Weights of a small GPT-style language model, trained from scratch on English Wikipedia: width 320.
Each number is 128 + 32 x the weight over its row's rms, rounded and kept within 0 to 255. Layers, rows and columns count from 0. Numbers have three digits each. The size before them is the row's rms in percent of the matrix's.

# up: layer 13 MLP up, 832x320, rms 0.0389, rows 231-244, columns 0-159
# down: layer 13 MLP down (transposed), 832x320, rms 0.0303, rows 231-243, columns 0-159
# gate: layer 13 MLP gate, 832x320, rms 0.039, rows 232-244, columns 0-159
up231 097:085114199080158124160123165128136115168195079135182103085086119118158135146120119168141187173158151130129155083142116084138118137153116112139124112151106176132107146154102110088102137058130144133117176077098127088138095124156136129124094183070131171028111120173092107110206134100188153166103102114057066132092102166152133152136064089098137125183116126130181144065139197179152178113144121068087101138136149150112110131136092136104088108093115136130179099105145113160185105155083138
down231 101:191150151130131070136085207168160049122127144157100100119106201094154103083140132131126138072064103174123043184108127133080102163094105133123117149116151162113139050133136124135140104121112168129154167130136074106091193135079130099081128144169118111137203103102112141140176131142092111160133128087158163125161097155150117149073134103147132131123126116134107122125155066092040092076156151120147114140117119135135072120131111084137131090066105169087071156128129125112088128094073105
gate232 095:127083156098169135092096114128212116165104094137100129180134091100115141136149099080085137121206152080104065182159123108161111095123116092155165107168206089064172087157174143130067079100131116091161071152117078134101157128137127083173117101096120143158057147096140143127137158183133130189049106151107134124134142066121096132160095110118119145094083136169117106092127076081164099133141066134084115103160198122168114176121130154092091120105103139139110092086092164121139112116136082
up232 094:141155126112180093166136151125202164095166139086085107185162084168071110157108156107117193160101093154147100102148135132102158168119118153133142151099107077091180133138112098089154101085123177119154144103105188122098153126117156128135128064118148164177058114111095131091126151132140143153157084194057097094138119132166154136088168113087106158166134140142109109158130060100132162131119069134163114090106158155128080144148142173095134105134144108073083135135103138184121123074116137
down232 097:158128147092164143124132085148107103157120134106153117085118084090119144135119145129099121083110240126123138112160151146138000064135123150094104148175164138149102163142149098188127125142113092160044119066114123090184099115154118154092076160156090083132172131142167116098146159153217117119119152125091073114109140117129127179166096142119145076133202111189102115091142153122148118116156155130172068106119150133144132054135123119120082137124126096146160183166132154127153099135181074
gate233 092:093169162157137079140104168118111114140201125139134176071092159068113155159177121130109084106120172165118164066093126116141178076135165146124116087080153072116142095112132109091109093129146103129091118054145108130098100187095145117183168140099137132155165138123095114095128128146107085067125163154155108125174108134063158111149129163136110132108107180097102085096127170066145176116139066088098095120097113101110109061144105077126064129065169078123091098103109121151193117126123143
up233 094:059132114068125138168135102127099112135157112147118140132087148132102084101107166102090085075163144064111074096037113106110117132119132185155171104094142088071109119148203120174139169172147101169174173108085122151098169132125112120113086129177063138126150093076085173156131136134075099083116120116098083119085145145137149137162152103126079091131116154087117118131136138124139115153108106142160209117186160120179168062091184088140092090072155163153101132092179084070131138136183060
down233 094:135121127126152121124122102142111078106104149102098106216165198089157117137145047182118155155088061154149157099136052161133078144044103188088166160033124132179124127168131183134121117118122136167151101118159127162135101106134115121145137152119134098117134105093113138156130109093174137145129067149123124113169144130120093128158098163110156126146120142090066113158134119183100154106172190084106120138080097151109147175131128150166177162200043205144128174156145159143134053121126175
gate234 105:116055169103083099176094120111189152118110150149124114155154126183126112128124107124163136085166135089105174141143149179086101124172120143089110114149179121144155156083061140133125129176155099130070183176072155158152126149128164049157112139115145166072157138152128115097152152172160140075161104151182147133074108080103104115140100077115153136113184090138097155110176119135088137141123129099115127097075143131171147087182107165106102100137084170095172153115139133177153114111161120
up234 100:150103108121088151151174054111088148122107129150101133077115177172160099100106136139155160066105135097111138112121168155110092117171150114123107131110113229176066168109106136173113137156126095130166113115176092134071143076151163138084162098088142133079176124121178159091141089093087122176109079129162153142111125058091104119162147125159107132110108095095118185166137054172101121127107163160151124122151062121149090048198104117090086100108104101117081089102124092156113137104155150
down234 098:123120088148166179133149134159128128138112170096137129050069126109168077146090091104115123169155151109112150155150091094144097129093170142119119186173164168138141085105144157074087196169047099129149177102130161158118082101134103096122161107092185202121143107076191143047121107075118113158118105165138141117142148171096121112076148125133134148077114143113188115102153145138101173158092075137134071124178096131099118106143055134104042126141146090145118129115165130102087109098155111
gate235 111:103054109075108175090139117099153136127169135143080130156122126128187110139154111164148131120116114145109107122108156133063173115166090170084113073118084130152112153121128199103107180133089097111112153116167129127093203137190101084130171118112133162139210122197116142119119098121114137104103083127154143114148165197104195112113115104149070083087136069039130116081101116142088142162127107142097130152118137140091118113097102151166060131152142177133159159143090108173073126127118142
up235 108:136116109127113110157153059143119123149100174142055126096128149144119108134113135145131108128122141106078164181136175149120125115143122117118152096165101126136081092123186112108146186102117107079165183142129093119093147102111135143123094094134181183086086134144099146177141088098111153162134165099133104114146126167089163116158159103080200166087158128059170118140135167104148126190134133124154130119160046104155145153081165088150079176193104121068184097160088145120126122155086178
down235 105:106104151110081143136124097143145122126173167116125122097110160144094156131191187214148136103093246156123148116070150117123209000107163128159133072093144098161125165132154161128172099122114150123122112063130145137155166121152129089156122126119139185145151102132129154130129137131123117118150107091087100154153174151100139086094124138141085131097194089165154120095151188139119149123097151155103139116141137191051152134111169147132143122132126132087154112113113118151109142111086152
gate236 100:107132111054131137137118104103112172117143102139129115091092156171164134168153095199104112097131149127115151162160141174100142175108125121156093155126169150135132084156149168122092171117080141122058099178120114114189129044106154125117148156098102122083106154136133101164143100149078077159125091084107111164111050151136175132129098122050095141131111177126144178132146151073151099082139117139081132119122196142172200126116075221145114099148127147129121131094081115128112108073092108
up236 102:123137150103115108136155087121132077143173107087162141150128156141070110128180096163085131078144121069101152073148100123146083114121096091127082188137116145109145163103149098156116127139125122121141085162095096105179184122105129166137175115148111117123139111178134177162090129146161093106115107147089051119075041099096166129117104159173107189097074132099149123100131144167131102141184147107111104145100122194170084110125116163136173108126125174168090107127164072147140148128172150
down236 101:158139120056092198190113112048128088109148115142123132139170104123172182122138121087124103098101252148132091084125129113135193094074179148129041081127144144114124136163137167129133201120110135129113065136113145123127125140162134155102170118086120169089080092110145100097113126130180127128103128117072083150089167166159171173073083104166153097118114065168184133103118094159134126101133116171152196199121148104072088133180145135133145106140114211163109117153088119144118133119119089
gate237 100:090164144124134153130155138107132185152066144053131123122090120131093085149080070087165127106156090079136190097118144095163108162116147121148098163139120128094135057142101113189152100159139128134126137107091082099180112111174166101105080152119155061105191169145156172130118109181094155170206116116158156112098198134190139170133155141094156172072102146152136139095171149095154153097162119111139147151144143174111094105115101138042117131067134133147074122113113098118167128129141145
up237 101:183069156089151157068075132123114169142107082106157102126160162117125125141167118143083141159115155121111157141131104139139130092155144144182131176103120103185127109125096084115131194086142098115155133131129101108162122116110138168180101094115151148115172166098150111137102204131105059114142134074131079149100166139159121120142167113152203143095139133061099176080074152096110067114105119142107145114065187113161160186118141105128117120097147159077183102120124157109118059146149155
down237 102:139164105135111146131132095204112160138141123106168130102096155174167131151103096104132152134131076184134133111136143143152090249141126199121081178141122109143161094097125120162160166098144104075112184144082093143194187112114175089148112156132090111092118167114145115089085118097098147111128152147104116129125107078121167151075105135092111081137107171161115129137127139144080075044179111121131164113076132095128088096151076158117164180151143066127131122115208115115152167084147138
gate238 108:128082135120165106119115129100106213131144072082116130157178093135128065182196115109152135147119081125191130176156091166133126161151096156105151146090114131160098054158118118124155089135190142140151074147123090179105106137105145128114106141131050101098153147128105060076110101148181101140155103155135135080100110139117058176172146068130121124106144126156169100124186139095092105082182124133114065142115082097134112148176071132168138240141125146142185137066119127157107158105140153
up238 100:158102129134073123181144122129109112082088138185117133098097130182141062115088153120125168138103087092177125057086143166190154101083075109082104103112146098151128139124111146149139176158108119110161163076150087161098156100173123186135146107153122110099144044107117140135126129130083120100186132161100099090106111132099108132121127158099091109138111062163185174106120114119167156147133180147178147099173106142170164140123077106105117078113133122146129105187162117075143118119123169
down238 101:141156097041167110162137126139117113126082159100097125193130085103096077109099097183093094140131067196160074143136105119082122162112144094107153168157164098112161092155140067163130161099172149145138131234084118175109074147174169121118035159138162189098059155114120144058170113111098139130154091189104139124127126088145085118164102084118140063137166139109168130118126158139066104089128148166122045112112137137126129087122138102093159152167128110100207125080108102158132172149110138
gate239 097:161164114125106127123090098127118212155089178142166107157088098147153091161164100139118146111120104123152178100169119137151155131197085148146120109090111119100159066142150142098107078179159103139140083158079099161154116165088190138169096177124108094083108188175123140099163153097173133153146170100144121048171133143109071079141124123127126141101147143129110134157162136092160167082074120168083108130087142099091131166094140117172070189099130084167129097167135134102159114087142110
up239 098:102072113105105078121167125090145166099088145097115113092128137107113142098133124122109112105140081113103120099132205084119161134136149164122097085127101138153156177173137089118120111188095057143126140109162127115173154173073109097138162123164117052171143173125112063141128146056069143056076086105176088155134141121112149157100098094110071113133128127068130087176132167090138146176169129084138174130089107121095104126166150174131114114101099108103171170181146141141158108107152179
down239 098:177145157150153147069131120100072195144162138177132091151117074146133104124106123117136183134139097142175121142166120135142010144125162165081118183081107119087155080069105076141129132192132120163109151152151056132074098141129132142100089086153124112084123124137107084110132087124133156171174090163111140106128163128109102172120132127104141086139132152159077148096155142070119147107147100167077172147150130085136140170192055171121064177108094118154138139067084127078131118099090156
gate240 098:112163130104141120116086110109158129164130147169079097128163169125120193162155159148089115097156128140114134151089093108133090119093176097084181113183145083159103114213139143129127083137107145117168179180145145144138093057138159138166176116111117118122154142083158163139128084074096139148110134158136064169095090209092091084070160130114091149165136149151096101136116099110131132070149135113118119108088193156190118066044127143152144119128164151084134109105114129104064111136123138
up240 098:061106117068083133129117165113150128144083119097144208125174179142064142127119145140157159172132124178107182147126104133108152127149111081121146104165109109175116118172170130177137084120160183110104155177113137085163133136074177085173125099119101122107119124134153147149161106088064065149094173088153039132108180096064161089164144158114139102136115070142098100144121083118172110177121091136145140155139100184084130153129113159170113104139179110135107107112160110124076065124082148
down240 098:215134123194183177086148171151144137169091136133121121145088126109136083077171101113176134121159232129181066090124100202084188039134161131112132134070152134160130115135135106118076151118171130180135045110125095150111171147133091113061130141121123125099120095105147153087165174105175100142139157182134122137118190152146129116119118100185112143149138181186134192139103137093055144118123146128128127083109076129137157139114098135057130156140120128143111092112120129171117151108134116
gate241 100:087161106136072212085084141166115115131081145108091156087141113125116142108135132112138148089148129160111118135098140064104160090117126100080170120151066152106099147070041154138120142163152116072076100086141135129147164143142112153132122096173218205156148135153132153165119142155138105108120121153102075130083134159129134098105138070070124120175125133104081136133105203125053072165120121089186135156111148052141164148124103125143090158159060124130152178110092118139132097128200148
up241 098:115117135101114098190061134185116030132098145144194118152089145093135121067192114154075118067159109220138105124096118106145161116160102165090132148166115107123098197139140039119137139153131100098140141180111170182171125162131132157175127100152107190140137112126148155140097117131130142142127116124097108048024116102087155132064075127157137118093138147120115139103129113060141164140135120103162130111148094172151146146136132094117087121110115092116096090145101108107157181180162124
down241 099:171108142127139154145120122126179128135122141172116141234122139156120065234133131171164089148150157099107135153135128101145138028104153093125140191151154168138146189116146141110121164081117134137152105081142113136118115114128179110178110179197125146170152098097163177137164097076113149201168126071159098147160110097098164197142163131104125153136132151119135192169115134131078168131099066088082170087159137104148124147148119182184138175105178134171155105086154153175144093150091122
gate242 099:133170131177055102091119116127128120182126144099131128079105192191136078118136064178149091156077134139189091065094109119097112193175085109103159171185050160108129143093144106178118181135098170081190075184121172124152174127125121177185130111169135142090133193159111137145181152110137088085114110151123099133135146154116122089136121098061125101106116133118145122053116162159116130141045111167107143110161100107145118132138181134102107137092086131121144106113145141108080138144111148
up242 102:169142138133155104109135177142124148191073158165120163144176099125145114119163124126115127188135088090135122090129145130105065132130138073079160091145143132130102106172140076116105068225171142126154136101147163126115118134182085132102066104135141144138142150073084150177083052197151107181165139083087146121019127131132132120150184107136104108162145142114115138162107093195086132140128125170119148134144115107218125156132100144105158136173177108105082089138090125114094151113170179
down242 101:073169080161131135142108110129124100117147199124075148176087174162140097121108071063137108156087116087208111137126115133164129052136122115174148177157115134144139088130120106108113177143061154166140118130148114155106170123146150122053059127107136156160166168125138114116167159083109137122147140151150130139125133113144095125197127165142122085142065120072168117088120113064096154068125149125134130095136119133058119167187121134133104170133104135131167100097097127170126140119193127
gate243 106:121098108099112151098159147114192139162150066141156124121119080084177117098119126153069176172106151115103150105146146153144133104114120113149108147130106175163129147177132137136148186127074151093115105164107166116139097158155184043115175138092107102066187134179111152131086155109172084119124147136142143122178167129090165106108078164095145126086123186132173110092136116080146112152176116094100080124127160123122073117099126125121125218107129148107111123086186118129106133076111158
up243 105:111144153072147123159070183155091104192159165106143172137092116132108144091081104147068120153137139069152102163127111146082113096128165128164117072150148099172135093111154105123105115148163202183179107157134088144110105155131067148151155137119152132172097158122131135127156103169142108175156127120179077161127140183143101150126110128137089103151174125159143088142144154128138091193108153144122099202053170159121075152179104150196142141159163157171143070197114110084130098180142154
down243 103:178141120104171097138189109123070108151158157122140154165110137139108095184126146151186107142148152118154132116155107107151255093149113176149079115117154114113141122152148151101127133110113140124108143138100140152130136094113109113113124136134110092177138123103125069136152152160149103100134171146159164173167102116062163152169115170165162154086159119078169069109118140198154151143161094114170098165106092172144085126108139140148092071148170054146087216149128105124114114123164112
gate244 099:099165112174150128090089129112144125111134112145114100165139100103189142137123134144098150145128124108112152135124122102133109152150150076109085121119172148174103133147098098062125156168083118118097160118164101032163092102117097141129090141142113082143101128179084143133096094163146150119157147110113113125114111107171205074075114073066136185154114098147176137148140198143111105071164136086118175171187140139154167109147128145163136104168128123127150134185124080178173133060139131
up244 103:128141160080146074136054099132068124083126083158159135152078109096097141161138162130128114148157111158143171181166194173103152103101189108089137150099121134150085122129136111168158160091181182109125210113042117123118077159090176088112200166123109085131078132145156102104109165132123154127118111120177135147147106166086090137110104113100166118185081133103147139156109105107171085102136142180141137125115127118126107130101132209104186106118146098167097168103126132143113189153175129